{
  "intermediate_size": 768,
  "norm_place": "pre",
  "init": "uniform",
  "init_std_up": 0.0303,
  "learning_rate": 0.00735,
  "lr_mult_o": 0.665,
  "decay_shape": "linear"
}
Each number is 128 + 32 x the weight over its row's rms, rounded and kept within 0 to 255. Layers, rows and columns count from 0. The size above them is the row's rms in percent of the matrix's.

# layer 8 MLP down (transposed), 768x192, rms 0.0563, rows 235-270, columns 96-191
size [109  97 106 104 108 102 112  86 108  99 110  97  89 120  93 121  84  90  91  94  96 107  97  92  98  98 113 102  97 110  89 102 116 117  98 106]
[[194  96 121 147 109 129 101 108 164 177 172 156 174 134  27 148 185 109 119 112 160 183 120  80 159 189 210 165 147 116 111 130 102 125 142 117  68 145 110 105 110 120  96 164 103 166  99 184 115 104 146 145 142 202 142  89 100 110 127 120 134 144 141 145 133 147 117 122 125 164 106 137 108  82 165 199 105  74 145 127 153 167 185 173  69 183 135 178  96 103 106 106 134 151  45 138]
 [146 120 155  72 114 117 148 195 145 114  87  53 155  94 190  94 171 161 157 126 134 122  54 197 150 115 180 112 103  97  98 115 104 146 138 161 100 135 147 132 143 134 144 136  98 104 140 157 178  82 136 193 132 143 145 106 180 167 152  90 145 108 112  85 135 198  94 102 181  57 127 173 173 133 136 144  46 167 121 135 108 151 154  94  83  97 167  89 127 132 204  93  94 109 144 128]
 [ 90 108 147  89  94 166 138 122 109 120  75 135  93 163 131  75 193 113 139 174 127 121 184 176 142 168  71 128 148 154 120 110 172 132 137 145 149 171 128 114 150 140  73 103 143 141  57 179 158 103 177 172 166 130 141  67 134  56 146 120 136 125 181  68 138 159 161  84 133 107 120 115 141 133 118 114 122 113 134  92 107 122 120  92 157 168 191 141 104 102 166 190 141 184  91  99]
 [184 161 134 111 111 107 113 173 182 115  89  95  76  50 128 191 156  97 100 143 134 144 134 122 128 173 127  59 170 206 134 108 159 146  59 168 160  70  88 145 117 154 126  99 126 137 161 182 100 174 144  85  49  96 104 154 167 145 131 155 127 142 100 141 111 140 113 106 109 105 107 159  96 185 131 152 146 160 134 159 121 149 168 110  80 126 116 110 120 162 107 101 154 186 156 148]
 [162 151 168 124  66 179 108 162 141  77 123 143 150 157 208 141 102 137 164 148 137 127 127 137 127 121 205 116 113 113 114 128  68 110  73 108 119 103  74 120 114  76 196 122 127 101 209 108 143  71 153 144 150 103 115 158  71 118 122 134 141  70  98 172 165 138  94 167 114 130 147  93 123 108 104 173 112 180 170 191 134 111 119 136 139 122 139  80 127 107  77  83  84 172 102 114]
 [108 136 164 163 180  72 191 136 105 102 116 149 152  96 103 139 167 149 172 100 133 110 164 190 147 112  73 156 127 138 146 102 160 108  89 152 103 173 105 104 136 141 142 125 107 109 151 183  91 181 130  78  92 177 169  96  86 174 140 132 189  98 113 140 128 132 112 142 115 101  84 142  88 121 170 134 183 111  95 142  97  82 114 139 108 183 109 106 131 170 152 150 174 137 138 170]
 [128 142 139  86  84 148 189 164 140  74 105 180 135 117 154 128 139 122  79 144 103 165 158 150 149 124 164 107  71 115 120 187 183 132 101 157  95 120  98 136 127  95  71  93  86 128 103 104 143 101 118 141 118 201 124 106 188  78 134  89 109  69 139 129 130 188 106 139 100 133 119 126 164  87 101 146 116 107 177 140 105 127 121  99 238 145 126 118 117 195  66 146  98 127 153 155]
 [126 146 104 107 144 151 143 141 151  61  80 170 142 100 140 110  97 155 148  93 165 165 102 130 106  45 100 123 121  88 118 127  90 179 182 166 137 184 103 109 185 136 112 105 108 120 143 172  79 134 131  88 154 121  99 166 120 123 101 197 130 143 148 106 120 140 129  93 148 116 140 124  91 145 208  92  91 173 161 127 173 127 129 124 148 127 126 206 127 113 111 114  60 126 122 144]
 [125 169 151  83 118 162  98 195  96 129 129 103 108  49  95 138 103 123 130 118  91  96 129 145  98 136 138  97 165  73  73 145  82 111 175 159 122 110 148 105  71 164 102 126 129 156  99  87 143 120 191  96 130 105 164 138 169 155 163  94 139 153 188 109  99 135 113 121  86 154  97 121 104 118  72 121 190 157 118  70 145 166 129 129 133  96 123 133  94 147 125 116 164 126 118  74]
 [130 139 150 132 119  72 121 150 170  73  86 117 107 137 127 112  86 146 159  76 156 130 170 137 147 201 197 132 105 125 132 128 127 152 102 165 115 125 146 155 165 138 124 196 131 178 106 133 128  70 154 119 107 173 116 149 110 144 128 149 100 114  66  95 183 170 135 181  74 102  75 135 119  71 155 120 158 106 107 165 106  95 113 110 137 182 124 179 114 154 142 151 100 172 132 161]
 [140 101 136 120 132 130 158 149 135 110 101  88 109 125 109 121 128 166 139  66 160 142 115 141 147 178 156 112 144 125 111  58 138 108 179 197 127 163 131 192 166 186  83  85 125 139  51 118 153 110 151 135 153 138 208 100 171 126 112 125 159 151 148 105 104 145  79 116  84  76 151 178 108 208 114 139 207 146 155 144 125 111  68 138 199 137 126 115 103 164 106 179 175 183 126 138]
 [120 175 163 104 173 130 147 107  81 113 142 111 101  88 160 212 165 179 147 138  56  97 106  83 133 147 132 103 103 114 166  96 179 128  88 162 100 132  90  76 140 107 148 122 166 116 132 126 106 163 128  92 113 167 130 113 144  66 107 104 121 124 111 137 128 110 103  98 149 103 134 149 171 129 144 115 112 108  97 111 140  97 103 118 171  87 172  88  92 154  88 107 122  57 120 181]
 [114  99 152 153 166 167  90  68 132 145 133  82 116 138 105 157 158 146  95 105 135 183 131 177 113 122 139 138 161 160 126 117 115 153 121 122 140 129  95 144 118 148 117 133 145 150 123  93 108 114 160 117 123 124 111 152 126  82 150 135 136 125 145  84 169 156  89 174  48  81 103  75 122 167  68 144 189 202 137 112 155  98  78 114 106 163  93 183 106  51 183 112 137 122 129 131]
 [157 125 130 121 175  84 106 174 147 108  98 102 131 119  87 165  78 129 169 138  90 154  64 144 134 161 126 142 167 156 121 161 102 144 153 125 101  92 152 152 123 129 167 108 115  78 115 148  58 170 157  52 157 108 154 149 103  70 139 131 111 183 136  94 164 173 122  93  87 120 147 195 190 146 125 153  98 115 139 165 106 119 143 155 136 159 141 116 135 121 104 111 182 109  94 125]
 [147  99 173  71 111 137  80 103 106 183 115 139 148 119 123 103  78  92 191  71 148 175 122  96 137 119 140 129  81 139 144  94 122 130 116 116 141 160  92 172 100  80 102 209  93 153 119 101  91 170 164 175 225 125 126 148 134 125 153  79 117 120 183 104 130  99 132 173 161 158 120 123 123 100 119 146 135 124  77 168 141 128 177 105  75 117 145 142  99  69 156 119 140 183 176 114]
 [149 104 120  93 147 185 132 108 100 106 111 113  82 119 104 131 125 120 135 147 120  88 120  95 140 136 126 140 175 152 143 152  71 152 133 157  75 169 114 145 129 123 129 111 115 109  82  44 109  86 129 137 179 173 137 115 134 143 167 135 135 141  83  98 121 115 142 135 168  75 148 160 147 163  79  88 107 158 108 184 134  73 128 117 165 158 133 151 117 140 116 157 122 150 155 140]
 [ 89 157 136 120  99  92 174 142  95  89 142 101 145 105  91 133 169 130 161 147 121 107 142  71 136 111 134 108 117 114 115 134 129  74 128 126 114 117 144 119  94 107 101  64 117 149 148 112  91 129 176 193  84  98 228 136 157 139 199 150 125 168 103  63 127 222 124 106 129 118 103 115 113 178 135 175 149  99 153 131 139  78 149 193  88 170 145  77  76 153 119 152 118 143  62 132]
 [108  88 100 119 162 105  96 147  98 178 195 112  92  99 131 144 176 140  90 174 140 120 134 126 111  63  80 143 131 115 142 130 127  70 128 126 137 189 126  66 150 115 124  97 150 141 130 121 148 104 112 134 136 164 144 136 144 131 134 112 209 149  96 152 148  59  86  93  88 158  85 125 106 153 200 198  96  83 121 139  88  85 106 132 100 170 184 161 106 146 145 137 131 112 121 152]
 [138 238 126  89 132 148 137  99  89  79  64 122 137  93 133 160 116 101 121 193 101 168 177 121 151  61 139 116  75 136 132 144 120 141 140 143 182 179 140 123  84  74 125 138 127 178 144  80  92  93 155 106 143 150 138  92  95 102 171  90 122  93 102 118 117 173  98 116 107 121 136 105 101 109  92 122 171 153 117  94 135  57  84 138 146 169 117 154  73 159 140 109 166 159 115 158]
 [122 185  78 169 116 167 128  74 106 153 117 121 139 125 137 150 107  94 166 103 141 113 126 102 124 158 147 114 120 171  35  84 171 135 112 172 130  99 107 131  99 162  46 177 126  80 118 157 120 106 110 142 147 174 115 153  55 111 154 106  98 166  92 162 185 208 121 147 118  58 144 110 126 118 115 129  91 140 125 101 135 155 158 160 115 164 121 173 143 169 138 125 160 157  67 169]
 [107 123 148 153 126 127  69 119 112 133 161 118 170 114 145 202 146 164 117 115 116 141 124 188 147 140 192 107 127 141  80 107  88 179  53 174  90 125 150 114  91 121  73 182 137 100 154 144  91 123  79 146 219 136 114 126 131 128 137 102 142 115  96 112  85 162 110 135 157 100 176 109 120 118 137 123 169 125  60 100 180 170  62 143 120 138 157 169 147 117 105 123 146 197 145 143]
 [137 145 104  95 135  95 111 106 151 158 122 148  33  94 117 193 161 198 142 114 133 121 115  92 187 124 138 133 155 178 170 118 133 160 195 146 102 154 117 153 113 136 143  90 121  95 190 223  58  52 120 135 175  83 135 133  55 173 135  76 138 114 111 159 123 156 181 133 137  80 118 108 103  91 114 153 128 119 128 189 164 147 154 142 130 174 146 118 145 109 151 104  64 130 121 121]
 [106  92 112 135  98 105 103 154 129 118  89 155 157 127  94 158 149 162  93  72 189 164  93  84 131 130 148 150 156 117  37 147 145 182 110 182 159  83 110 112 148 123 148 140 134 158 150 109 152  97 187 117 201 115 162  99 126 167 130  71 143 153 113 180 131 148 117 118 150 141 160  87 110 105 143 116 130 154 152 121 147 119 144 140 160  95  75 157 137  99  81  73  96 187 142 110]
 [173 147 181 114 120 113 189 129 143  98 150 146 109 168 106 153 146 128 107 121 175 162 168 116 113  66 111 102 106 116 179 106  87 114  97 133 138  98 122 138  85 165  95 112 129 135 141 147 101 110 159  82 145 107 131 126 200 104  93  94 134  72 120  67 130 149 159 139 104  84 133 110  84 113 112 119 114 116 157 183 112  95 118 118  96 144  82 130 162 109 161 119 152 225 101 124]
 [118 159 124 144 130 184 136 125 121 167 134  78 128  92 153  94 179  79 120 136  80 136 134  92 105 164  87  75 127 138 165 113 125 101 108 131 106 191 124 204 116  48  29 110 162 178 138 155 175 158  68 175 148  91 123 125 131 157 108 169 119 127 165 115 104 124  91 143 144 127  52  94 103 145 106 118 144 117 206 161 137 169 142 101 159 137 103  89 159 128 114 120 121 133 131 138]
 [124 139 142 145 104  75 160 123 115  96 196 137 132 162 123 107 119 179 174 141 131 136 130 102 172 171  83 130 142 153 124  86 201 139 119 133 156 118 133 162 153 167 142 122 154 195 127 143 171  88 179  74 133 104 131  80 162 115 119 160  74 136 165  39 120 169 114  86  85 162 135 112 190 126  63 115 137 137  83 151 123 101  97 119 137 142 141 171 155 121 156 140 164 177 142 118]
 [101 127  79 166 119 130 184  77 162 126  87  66 129 106 115 155  80 120 150 121 187 136 152  98 146 162 188 176 107  99 170  64 109 128 178 146 112  89 143 130 134 161 125  90 122 115 121 115  94 146 101 157 156 108 154 122 143 135 155  92 181  75  62 192 144 191  85 101 106  92 141 104 175 108 126 100 107 154 162 126 174 200  88 131  83 155 114 136 141 111 155 110 160 129 150  76]
 [119 129 140 160 113  81  92 154 147 144 131 117 165 111 120 144 159 117 131 199 122 131 104 174 102  67 166 124 103 175 104  99 175 106 135 123 140 124 136 135  97 151 142 134 107  81 148 133 125 212 149 115 126 140 110 106 105 112 150 146 129 125  85 146 127 172 150 109 144  97 121 159 145 189 136 160 138 115 154 122  93 133  64 111 196 106 176  87  80 177 146 112 150 111 119 105]
 [ 87 183 141 149 135 130  97 100 172 143 102 114 148 108 110 126 130 153 130  80 140 129 116 148 123  95  87 127 108 165 159 103 123 150  78 106 122  78 165 128 122  95 132  93 157 147 178 133  80 124 131 183 166 155 137  97 153 115 131 158 102  93 107 183 117 156 132 145 156 157  97 127 210 171 118 122 116 107 132 144 100 104 191 155 109 141 129  78 107 142  96 203 133 198  90 142]
 [ 89  97 168  82 129 127 121 153 156 119  97 164  99 128 104 145 106 137 123  75 130 168 144 127 170  91  80 126  91 144 148 162 142 164 162 148 121 139  94 139 105 149 133 108 124 179 131 146 136 187 153 122  44 132 185 103 185 122 129 165 125  93 137 101 152 124 155 150 160 166  61  84 110 141 141  71  90 118 156 122 147 116 167 161 141 125 108 149 146  95 109 126  64 151 138  81]
 [147 117 112 201 163 123 150 178 123 103 189 124  88 141 107 134 109  93 107 162 124 144 212  83  91 112 125  55 131  90  99  94 152  93 158 119 111 111 182 120 134  95 104  85 104 131 130 148 168 158  82 139 137 176 149 151 126 150 170 103 141 140 193 156  77 110 206 121 117 115 190 133 118 118 192  99 150 131 163 149 172 145 136 134 130 116 133 160 159 121 186  97 125  75  82  89]
 [ 86 177 114 111 140  91  97 110  60  92 131 111 215 155 146  73 127 159 171 173 141 117 129 140  63  66 137 162 134 187 181 135 154 112 122  89 101 151 162 144 102 111  51 140 185  92 164 127  91 105 116  90 175 120 136 143 118 188  95 121 166  80 162 179 129  84 111 125 146 108 141  94 128 160 134 150  98 137 110  84 136  82 122 134 105 194 137 175 149 135 117 148 147 191 169 117]
 [139 119  83 111 120 162 127 101 123 191  98 138 150  88 112  99  95 144 100 107 126  90 169 118 105 130 175 124 115 109 138 114 215 118 120 134 200 123 113 125 166  92 125 152 189 119  83  58 126 134 150 100 124 101 166 179  42  70 124  65 127 148  91  66 167 109 104 114 163 108 158 146  84 131 151 131 177 175 167 109 142 141 132 146 108  86 155 152 165 119 168 157  57 105 206 136]
 [103 156 166 157  94 113  75  86 109 180 130 114 108 125 105 120 124  85 144 122 154 132 146 114 133 109 121 108  88  89  77 177 129  91 143 102 129 183 113 168 106 147 107 157 118 145 123 157  99 132  93 110 160 103 142 134 151 123 142 137 114  68 192  97 165 123  72  88 134 147 139 138 157 115 143 136  97 134 162 194 155 151  97 160 128 110  80  77 103 164 123 140  92 142 169 132]
 [175 128 125 141 115 126 160 114 116 126 166 132 128 145 131 117 116 101 129 160 119 100 128 153 101 142 154  94 117 168 108 144  92 141  98 123 104 147 112 139 140 100  85 112 137  91 160  59 183 132 152 131 121  96 148 211 106  65  58 100  89 224 110 127 114 123 131 133 125 109 145 142 117 100 181  98 118 138 167 152 183 102 128 113 127 149 106  94 182 159  56  87  73  98 204  94]
 [123  62 178  88  65  98 169 138 129 107  82 176 146  53 161 137 103  96 131 137 115 109 131 107  90 139  98  93 143 156 148 160 163 127  90 114 120  90 143 115 111 112 168 112 202  87 135 155 161 115  99 109 178 107 124 134  71 153 101 124 179 201 146  82 177 122 111 196 149 120 148 121 113 124 170 105 110 131  93 172 132 176 137 160 131 158 157 136 182 115 188 156  94 151  81 128]]
# layer 8 MLP up, 768x192, rms 0.111, rows 236-271, columns 96-191
size [ 98 109 108  99 100 114  89 106  96 106  96  95 109  93 104  82  97  98 100  84  96  91  88  92  99 106 101 102 110  98 102 104  99 110 106 107]
[[119  83 129 119 146 127 107 157  96 119 175 139 141 160 168 124 172 153 119 158  92  82 108  65  85  92  76 137  91 155  87 166 161 166  37 113 154 178 115 179  97  95 187 196 145 108 158 151 139  89 174 144 140 121 133 154 102 167 157 136  90 133 204 149 101 133  66  99 128 128 118  86  99 111 125 167  97 101  95 111 142 110 190 164 129 144  86 173 111 101  82 108 138 145 106 103]
 [144  99 108 108 104  68  39 149 148 121 158 169  87 145 161  41 153 130  99 118 146  82 110 164 127 146 123 140 173 114 144 161 161 111  99 143 109  83 119 113  78  58 115 133 186 198 120 156 132 171 124 125 108  92 111 137 118 110 173  86 104 137  84 101 116 125 118 175 110 119 113 128  96 153 157 135  66 148 149 171 101  96 127  89 157  87 107 178 127 167 135  96 133 147 117 112]
 [156 138 118 220 160 175 113  95 159 145 168 160 103  84 106 106 117 151  91 192 132 111 159 175 139 180 144 189 156  83 144  93 132 159 120 153 148 120 129 178 180 141 152 131 104 136 171 110 153 123 142  95  62  73 127 153 123 102 134 133 164 182  89  97  88 153 148 154 105  96  89 129  96  68 130  83  89 180 168 130  79  72 184 103 116 100  97  90  89 149 110 162 200 142 179 152]
 [169 126 116 112 101 165 103 124 139 113 113 116 107 132 179 121 133 156 158 106  88 160 105 136 124 144  81 105  93 128 113 106 138 150 130 153 103 101 137 120  99  98 119 157 177 142 143  66  97  92 134 100 167  84 117 147 176 102 116 169 108 195 184 107 135 106 205 139 101  97 121 176 118 140 121 145 100  91 176 129 214  66 116 198 166 132 128 104 158 108 120 142 152 150 108 135]
 [113 108 159 105 162 161 126  89 123  57 129  99 206 154 108 159 119 120 135 109 107 137 133 110 157  95 113 134  43 144 129 111 187 183 190  69 150 141 155 128  67 109 107 164  99  84 155 156 123 104 123 115 112 143 214 191 120 153 115 152  91 120 148 164 156 115 122 156 116 166 131 150  66 141 100 155 113 108 121 108 108  72 147 128 138 142  94 173  75 129 144 124 120 134  83 155]
 [104 135 140 133 141  82 172 160 143 123 134 160 132 137 102 160 153 174 150  81  81 141 151 156 132 154 146 158  87 102 135  84 114 119  92 112 134 136 101  96 102  84 132 130 136  12 146  98 170 134 124  99 121 137 105  88 168  64 115  99  94 186 107 184  91 143 141 111 154 120 160 159 130 101  75 162  84  95 154 121 144 109 111 132 142  65  66  93 100 136 106 175 140 144 116  93]
 [103 170 119 119  63 183  94 119 110  74 148  71 147 198 148 108 173 145 107 161 102 126 128  95 130 133 120 153  87  75 159 138 136 115 128 103  73 152 149 175 106 120 206 115 169  63 128 122 135 130 123 171  84 109 129 114  85 163  71 106 129 167 150 118 105 111  98 117 123 118 180 150 142  99 110 164 110 114 129  85 151  99 144 146 123 136 138  94 131  89 129 123 101 184 152 132]
 [149 145 132  90 116 152 140 131 140 132  92  90  72 137 162 130  69 107 147 178 108 163 130 132  78  91  91 133 120 158 148 144 138 104 136  94 152 119 135 133  85  70 129  75  90 130 201 171 145 137 109 141  45 146 103 108  81 159 104 153  90 127 170 113 132 123 137  88 123  80 174 113  90 166 140 110 153  96 180 100  64 152 167 114  87 150 162 135 122 117 179 123  85 179 169 148]
 [168  91 119 133 109  65 113 165 145 141 119 154  77 204 183 100  84  87 149 130 149  66 160  97 141 113  95 177 119 124 196 131 153 118 145 118 141 133 124 100 106 112 173 138 149 137  87 131 109 106 104 117 130 143 110  83 140 150 131 126 153 117 168 244 116 133 147 154 153 123 102 127 107 148 170 118  74 109 176 177 116 109 148 138 185  87  91 143 138 198 126  75 102  55 146 129]
 [104 179 108 153  96  95 144 151 116 122 128 158 107  93 123 102  49 156  82 131 156 144 113  97 132 137  89 133 164 147 182 215 185 116 122 177 118 142 155 118 119 108 107 143 154  99 166 132  99 123  99 144 157 108 121 112 148  49 100 135 197 186 103 160 154 112 164  93  71 147 121 128 125 180 140  80 180  86 185 122 124  81 153 113 195 179 148 105  78  65 145  75 159 123 157 205]
 [114 155  81 128 139 120 175  95  88  86 137 162 149  80 109 115 166  90 188 142  58 166 121 110 174  70 159 100 157 154 111 110  85 151 112 110 122 139 113 141 131 103 115 124  94 109 171 148 178 172 100 162 198 123 172  77  79 135 161 141 153 152 138 137 118 114 110 103 129  80 109  93 101 154 100 128  92 139 171  96 156 116 123  78 142 128 134 137 122 130  29 135 140 137 104 102]
 [ 45  83 110  96 103 134 151 140 125  82  63 173 178 108 139  46 165 133 109 143  84  92 134 143 108  98  78 202 122  96 180 160 169 151 139 113 101 122 136 103 115 171 137 181 135 147  85  74 130 110 141 166 162 139 112 114 122  91  58 159 120  48  84  52  96 144 101 132 211 149 143  79 172 131  98 112 124  67 121 107  85 171 126 101 128 101 134  95 173 140  66 156  92 159 167 119]
 [ 98 112 195 107 173 140 101 137 149 161  75 123 155 134 143 171 180  95 134 146 136 124  66 120 156 120 109 134  87 163 126  97 143 102 161 119 111 148 209 153 108 116 131  66 114  98 125  65 151  52 137 149  98  97 109 105 111 121 128 122 129 197 117 154 146  70 174 128 165 126 170 109 166 170 115 142 134  91 108 130  43 128 165  61 132 203 105  81 137 180  96 129 117 133 118 110]
 [155 113 104  99 105  97 109 113 135 116 140 129 146 160 110 159 149 147  84 156 153  63 208 148 105 149 121 130 152 126  94 113 199 141 109  86 157  91 162 147  90 167 169 134 169 146 129 141 104 121  67 118 115 116 147  97 140 109 165 150 139 117  57 132 131 183 137 108 109 151 121 142 132 115 109 103 104 129 152 129  67 137  75 136 220 116 142 124 188 132 132 158 137  85 104 159]
 [ 81 119  39 131 141 141  96 142 153 157  73 140 173 154 124 182 116 131 122 122 130 169  86 115 150 177 121  84  74 143 128  85 111 140 146 152 100 147 128 117 148 153 101 136 131 144 142 100  59  80 111 198 120  78 148 133 106 149 127 115 100 146 103 136 157 138  97 182 126 152 119 128 115 133 105  81 131 141 154 162 114  89 137 109 123  67 128 175 101  99 109 119 138 136 133 175]
 [117 136 115 130 152 185 111  89  79 133 124 165 118 100 160 144 115  80 193 155  91 137 140  79  60  88 188 153 131 166 161  98  82 103 100 112 143 151 151 152 114 156 157 100 131 128 162  83 151 126 127 108 149 153 111 132 148  85 122 149  91 148 142 126 144  89 121 165 149 140 141 118 108 104 108  95 110 151 126 189 149 150  58 125 115  82 160 110 128  76 121 199 107 111 108 103]
 [160 129 113 159 170 136 116 110 126 112 137 128 137 146 157 101  99 139 164  96 174 119  54 133 132 116 112  96  92 166 122 156 138 113  88 134 148  73 113 147 131 143 113 154 158 119  46 127  98 162  97 120 179 117 177 139 114 135 129 119 127 124 132 170  64 129 169  99 116 109 187 132 136  81 167 149  87 155 146 117 136 108 136 173 129 164 106 190 121  87 157 157 108 168 137 121]
 [152  97 182 129 192 112 105  22 141 130 141 144 134 102 121  56  56 145  91 123 144 133 153 106 114 152 182 154 177 119 177  89 125 118 189 113 102 126 148 104 128 147 116 154 155 166 138 140 186 175 122  96 126 101 168  88 120 100 161 148 101 110 132 115  79 101 180  68 165 121 128 150  80  87 161 150  78 146 144 148 102 122 122 151  81 120 164 108 144 181 123 133  86 147 134  99]
 [190 136 107 144 129 109  92 181 156 115 124  96 199  70 116  92 110 147 156 127 141  71 138 146 156  47 109 134 122  88  86 151 103 105 139 131  98 146 117 193 149  99 155 120 167 136 136 146 213  66 134  97 137  85 121 110 154 110 150 158 129  95 124  86 129 134 188 127 109 101 127 132 178 112 118 122 160 117 141 160 131 174  97 184 141 112 125 122 106 112 145 130 139 109 157  79]
 [ 95 148  93  97 134  58 185 164 166 118 128 161  90  90 151  92 143  56 204 165 141 115 118 118  94 119 107  84 174 112 177 116 127 110  95 113  95 148 203 135 198 145 138  99 196 187  43 120 118 117 128 108 111 111 120 148 135 153 117 172 131 123 171 168 176 138 133 117 139 126  81 161 166 137 161 107 106 118  87 151 113 104 150 115 126 182 144 130 124 123 143  45 101 128 103 141]
 [124 179 170 161  98 143 150 219 147  62 105 158 163 180 153 153 127 118 116 143  97 150 108  70 117 102 156 116 145 194 102  97 205  98 116 109  70 100  63 147 112  83  92 163 112 118  88 129  77  89  95 139 184 129 101 146 198  66 138 153 162 128 172 140 102 158 117 101 111 137 116 107 113 151 112 192 103 141 156  78 133 149 151 122 142  81 126 121 192 141 113  60  83 159 127  90]
 [134 140 216 112  99 123 217 130 128 127 144 149  99 146  82 123 100  95 152 124 114  74 100 108 143 133  98  95 134  84 123  69 154 172 118  68  88 105 122 142 126 155 131 185  97 134 134 109 101 130 163 169 112 115 118 101  91 121 174 174 144 109 125 138  97  75 119  92 163  88 120 120 103 144 113  67 148  88 113 124  82  83 191 168 152 154 147 102 162 120  99  81 122 156  97 118]
 [ 86 123  75 154 146  92  64 123 118 140 116 100 180 109 158 108  98 112 162 134 112 104  81 139 123 173 176 179 108 136  78 186 151 104 157 130  98 142 146 170 134  62 187 196 155 137 114  80 168 144  87 141 151 163 158 170  79 134 144 118 141 159 142 180 137 114  72 127 176 158 131 142 147 161 143  88 152 115 127 111 129 165 124  89 182 109 169 130 103 171 113 133 110  60 177 130]
 [144  60 155  88 117  94  83 138 139  86 103 136 130 187 102 146  84 179 118 103 174 120 113 128 164 105 163 181 138 107 119 141 171 128 160  99 164  58 154 103 171 179 175 154  98 101 121 104 128 108 164  96 102 202  92 119 122 104  91 123 135 108  63 188 117 107 137 147 132 112 198 190 154 173 142 143 161 117  81  98 133  83 126 122 144 171 196 167 151 111 155 126 143 102 116 133]
 [ 97 134 179 156  87 116 111 126  96  81 141 172 125 180  81 125 145 144 144 152 146 120  59  97 166  83  83 145 100 125 163 141 133 169 133 110 102 166 102 135 161 110 102  96 176  57 130 118 111 144 107  93  94 134 111 139 166  96 156 182 157 160 118 161 165 169 154  93 139 135  82 143  83 167 141 133  88 144 156 154 103  87 164 116 118  89 105 115  86 177 108 110 133 114  85 112]
 [146 117 130  94 128  95 127 143 140 124 106 144 104 116 142 155 172 150 133  94 175  67 103 112 178 106 127  63 165 118 110 120 159 150 110 135 115 107 131 133  68  76 104 121 109  93 145 148  99 126 153 169 173 113 170 121 126 161 168  82 193 118 127 134 126 184 144 134 121  70 177 110  65 151 124  86  88 123 140 162 154 189  84  88  92 154 102 125  96 106 150 157 105 128 145 110]
 [ 81 141 166  76 195 102 131 102 130 153  89 153 115 145 157 134 137 124  72 124  96 100 154 123 145 116  96 123 153  90 173 138 150 165  90 100  84  71  97 151 138 153 145 196 127 128  95 129 151 125 110 105 136  95 124  93 151 123 135 126 125 102  89 134 143 189  64 165 104 145 166 197 120 111  91 104 159 113 123 196 192 148 144 155 130  85  98 109 119 174  89 131 157 117 150 104]
 [133 170 143 143  78 193 133 171 101 138 131 176 148 103 104 175 107  95 125 153 100 134 153  87  71  86 163 103 172 127 117 166 145 151 176 160 129 144 161 137  92 193 104 157 129 197 147 139  89 126  87 150 122 188 157 133 113 127  97 128 106 132  95 111  79 106 176  84 141  78  80 144 171 152 111 117 132 132 135 106 113 111 135 117 115 102 129  73 171 171 161  96 141 124 149 146]
 [124 147 101 100 153  54 129 144 116  94 111 165  99 159  90  83 117 176  93 110 125 151 136 132 122 106  63 183 132 130 104  88 179 193 184 134 180 152 123 144 101 168 106 142 207 138 104 129 109 145  97  97 113  65  79  33 115 127 111 145 121 156 155 118  57 151 167 145 140 154 123 105 118 112 107 143  74  87 121 124 118 146 116 179 120 121  87 152  71 153 147 144  97  68 149 106]
 [106  65 171 113  95 135 121  99 175 119  86 145 138 187 148 107 128 162 112  73 149 150  93 116 121 118 101 177 190 139 165  70  89 120 141 177 134 137 117 160 108 138 123 172  97 183 120  93 183 164 151  70  98 119 123  73  89 119  97 144 133 113  82 117 158 168 124 169 147  93  81 128 157 149  99 170  79 149 125 151 140 200 138  93 178  92 110 147 139 178  57 152  81 133 121 150]
 [134 164 114  73 142  91 142 134 100 147 110 140 111 141 113  79  88 177 147 163 137  81 160  62 170 117  93 167 159  27 105 151  67 152 124 110 135 146 150 183 137 157 171 136 107 115  88 199 138 111 110 137 169 139 126 113 128 105 158 115 145  97 140 157 121 115 147 172 183 137  85 147  88 141 136 101 136 116 115 119 106 118 154 122 148 111 116 146 163 161 155  83 148 101 106 142]
 [119 105 134 150 195 162  99 128  85 121  91  99 124 150 158 136 140 116 110 154 149 138  85 123 147 101 134  99 115 173 136  85 170 170  96 106 140 119 162 123 113 120  83 145 206  99 105  98 108 133 202 148 161 139 103 135 126 109 103  87 115 167 139 110 139  87 139 157 155 115  81 142  96 223  86 143 163 160 117 125 129 148 165 125 114 138 100  86  93  73 102 131  91 190 105  87]
 [152 148 110  88 125 164 144 207 124  92  88 182 136 104 122 173 110 135 159 147 116 100 154 112 138 165 125 156 103 165 195 111 121 183 155 149 129 120 139 126  96 115  87  80 129  99 122 149 170 130 122 107 119 128  66 165  77 120 108 109 139 195  83 146 133 116 165 160 147 118  80 139 117  91  87 142 149  89 117  86  95 112 188 120 139 145 166 167 141  96 122  73 151 100  87  86]
 [155  90 135 121 123  86  67 122 178 141  80 142 116 145 133 155 122 221 137  23 112  88 133 109 184 136  96 183  71  95 178  99 143 124 133 152 142 134 125 113 130 182 161 120 127 155 111 145 186 125 113 129  97 130 156 123 140 129 178 183 130 150  75 122 120  82 136 104 172 116  88 145 102  98 118  95 105 167 167 162 112 120  90 131 134  85 121 136 111 159 155 126  98 131 167 126]
 [ 65 174 114 172 102 121 102 143 103 169  79 146 145 138 131 108 158 146 134 130 147 100 111 155 105  93 182 127 105 112 145 194 127 109 161 137 139 159 147 161 115 195  90 144 157 148 106 137 185 111 139 150 125  78  89 121  98 100 141  96  82 192  95 150 126 132  78 153  60 115 102  88  95 118  71  89 105 125 148  95 112 112  85 128 111 119  99 114  58 143 195 110 142 110 166  94]
 [151 158 150 153  95 137 123 171 171 114 131 164 164 165 108 125 138 105 120 178 120 121 136 109 144  61 128  99 122 105 157 150  97 174 157 166 118 126 165 165 156 161 105  79  93 142 142  92 173 135 167 110  67 130 118 160  78  89 128 138 133 143 174 189 138 105 104 174 123 116  96 173  70 114 103  84 115 146 109 177  98 106 164 200  80  56 160 137  86  81 115 141  98 142 129 156]]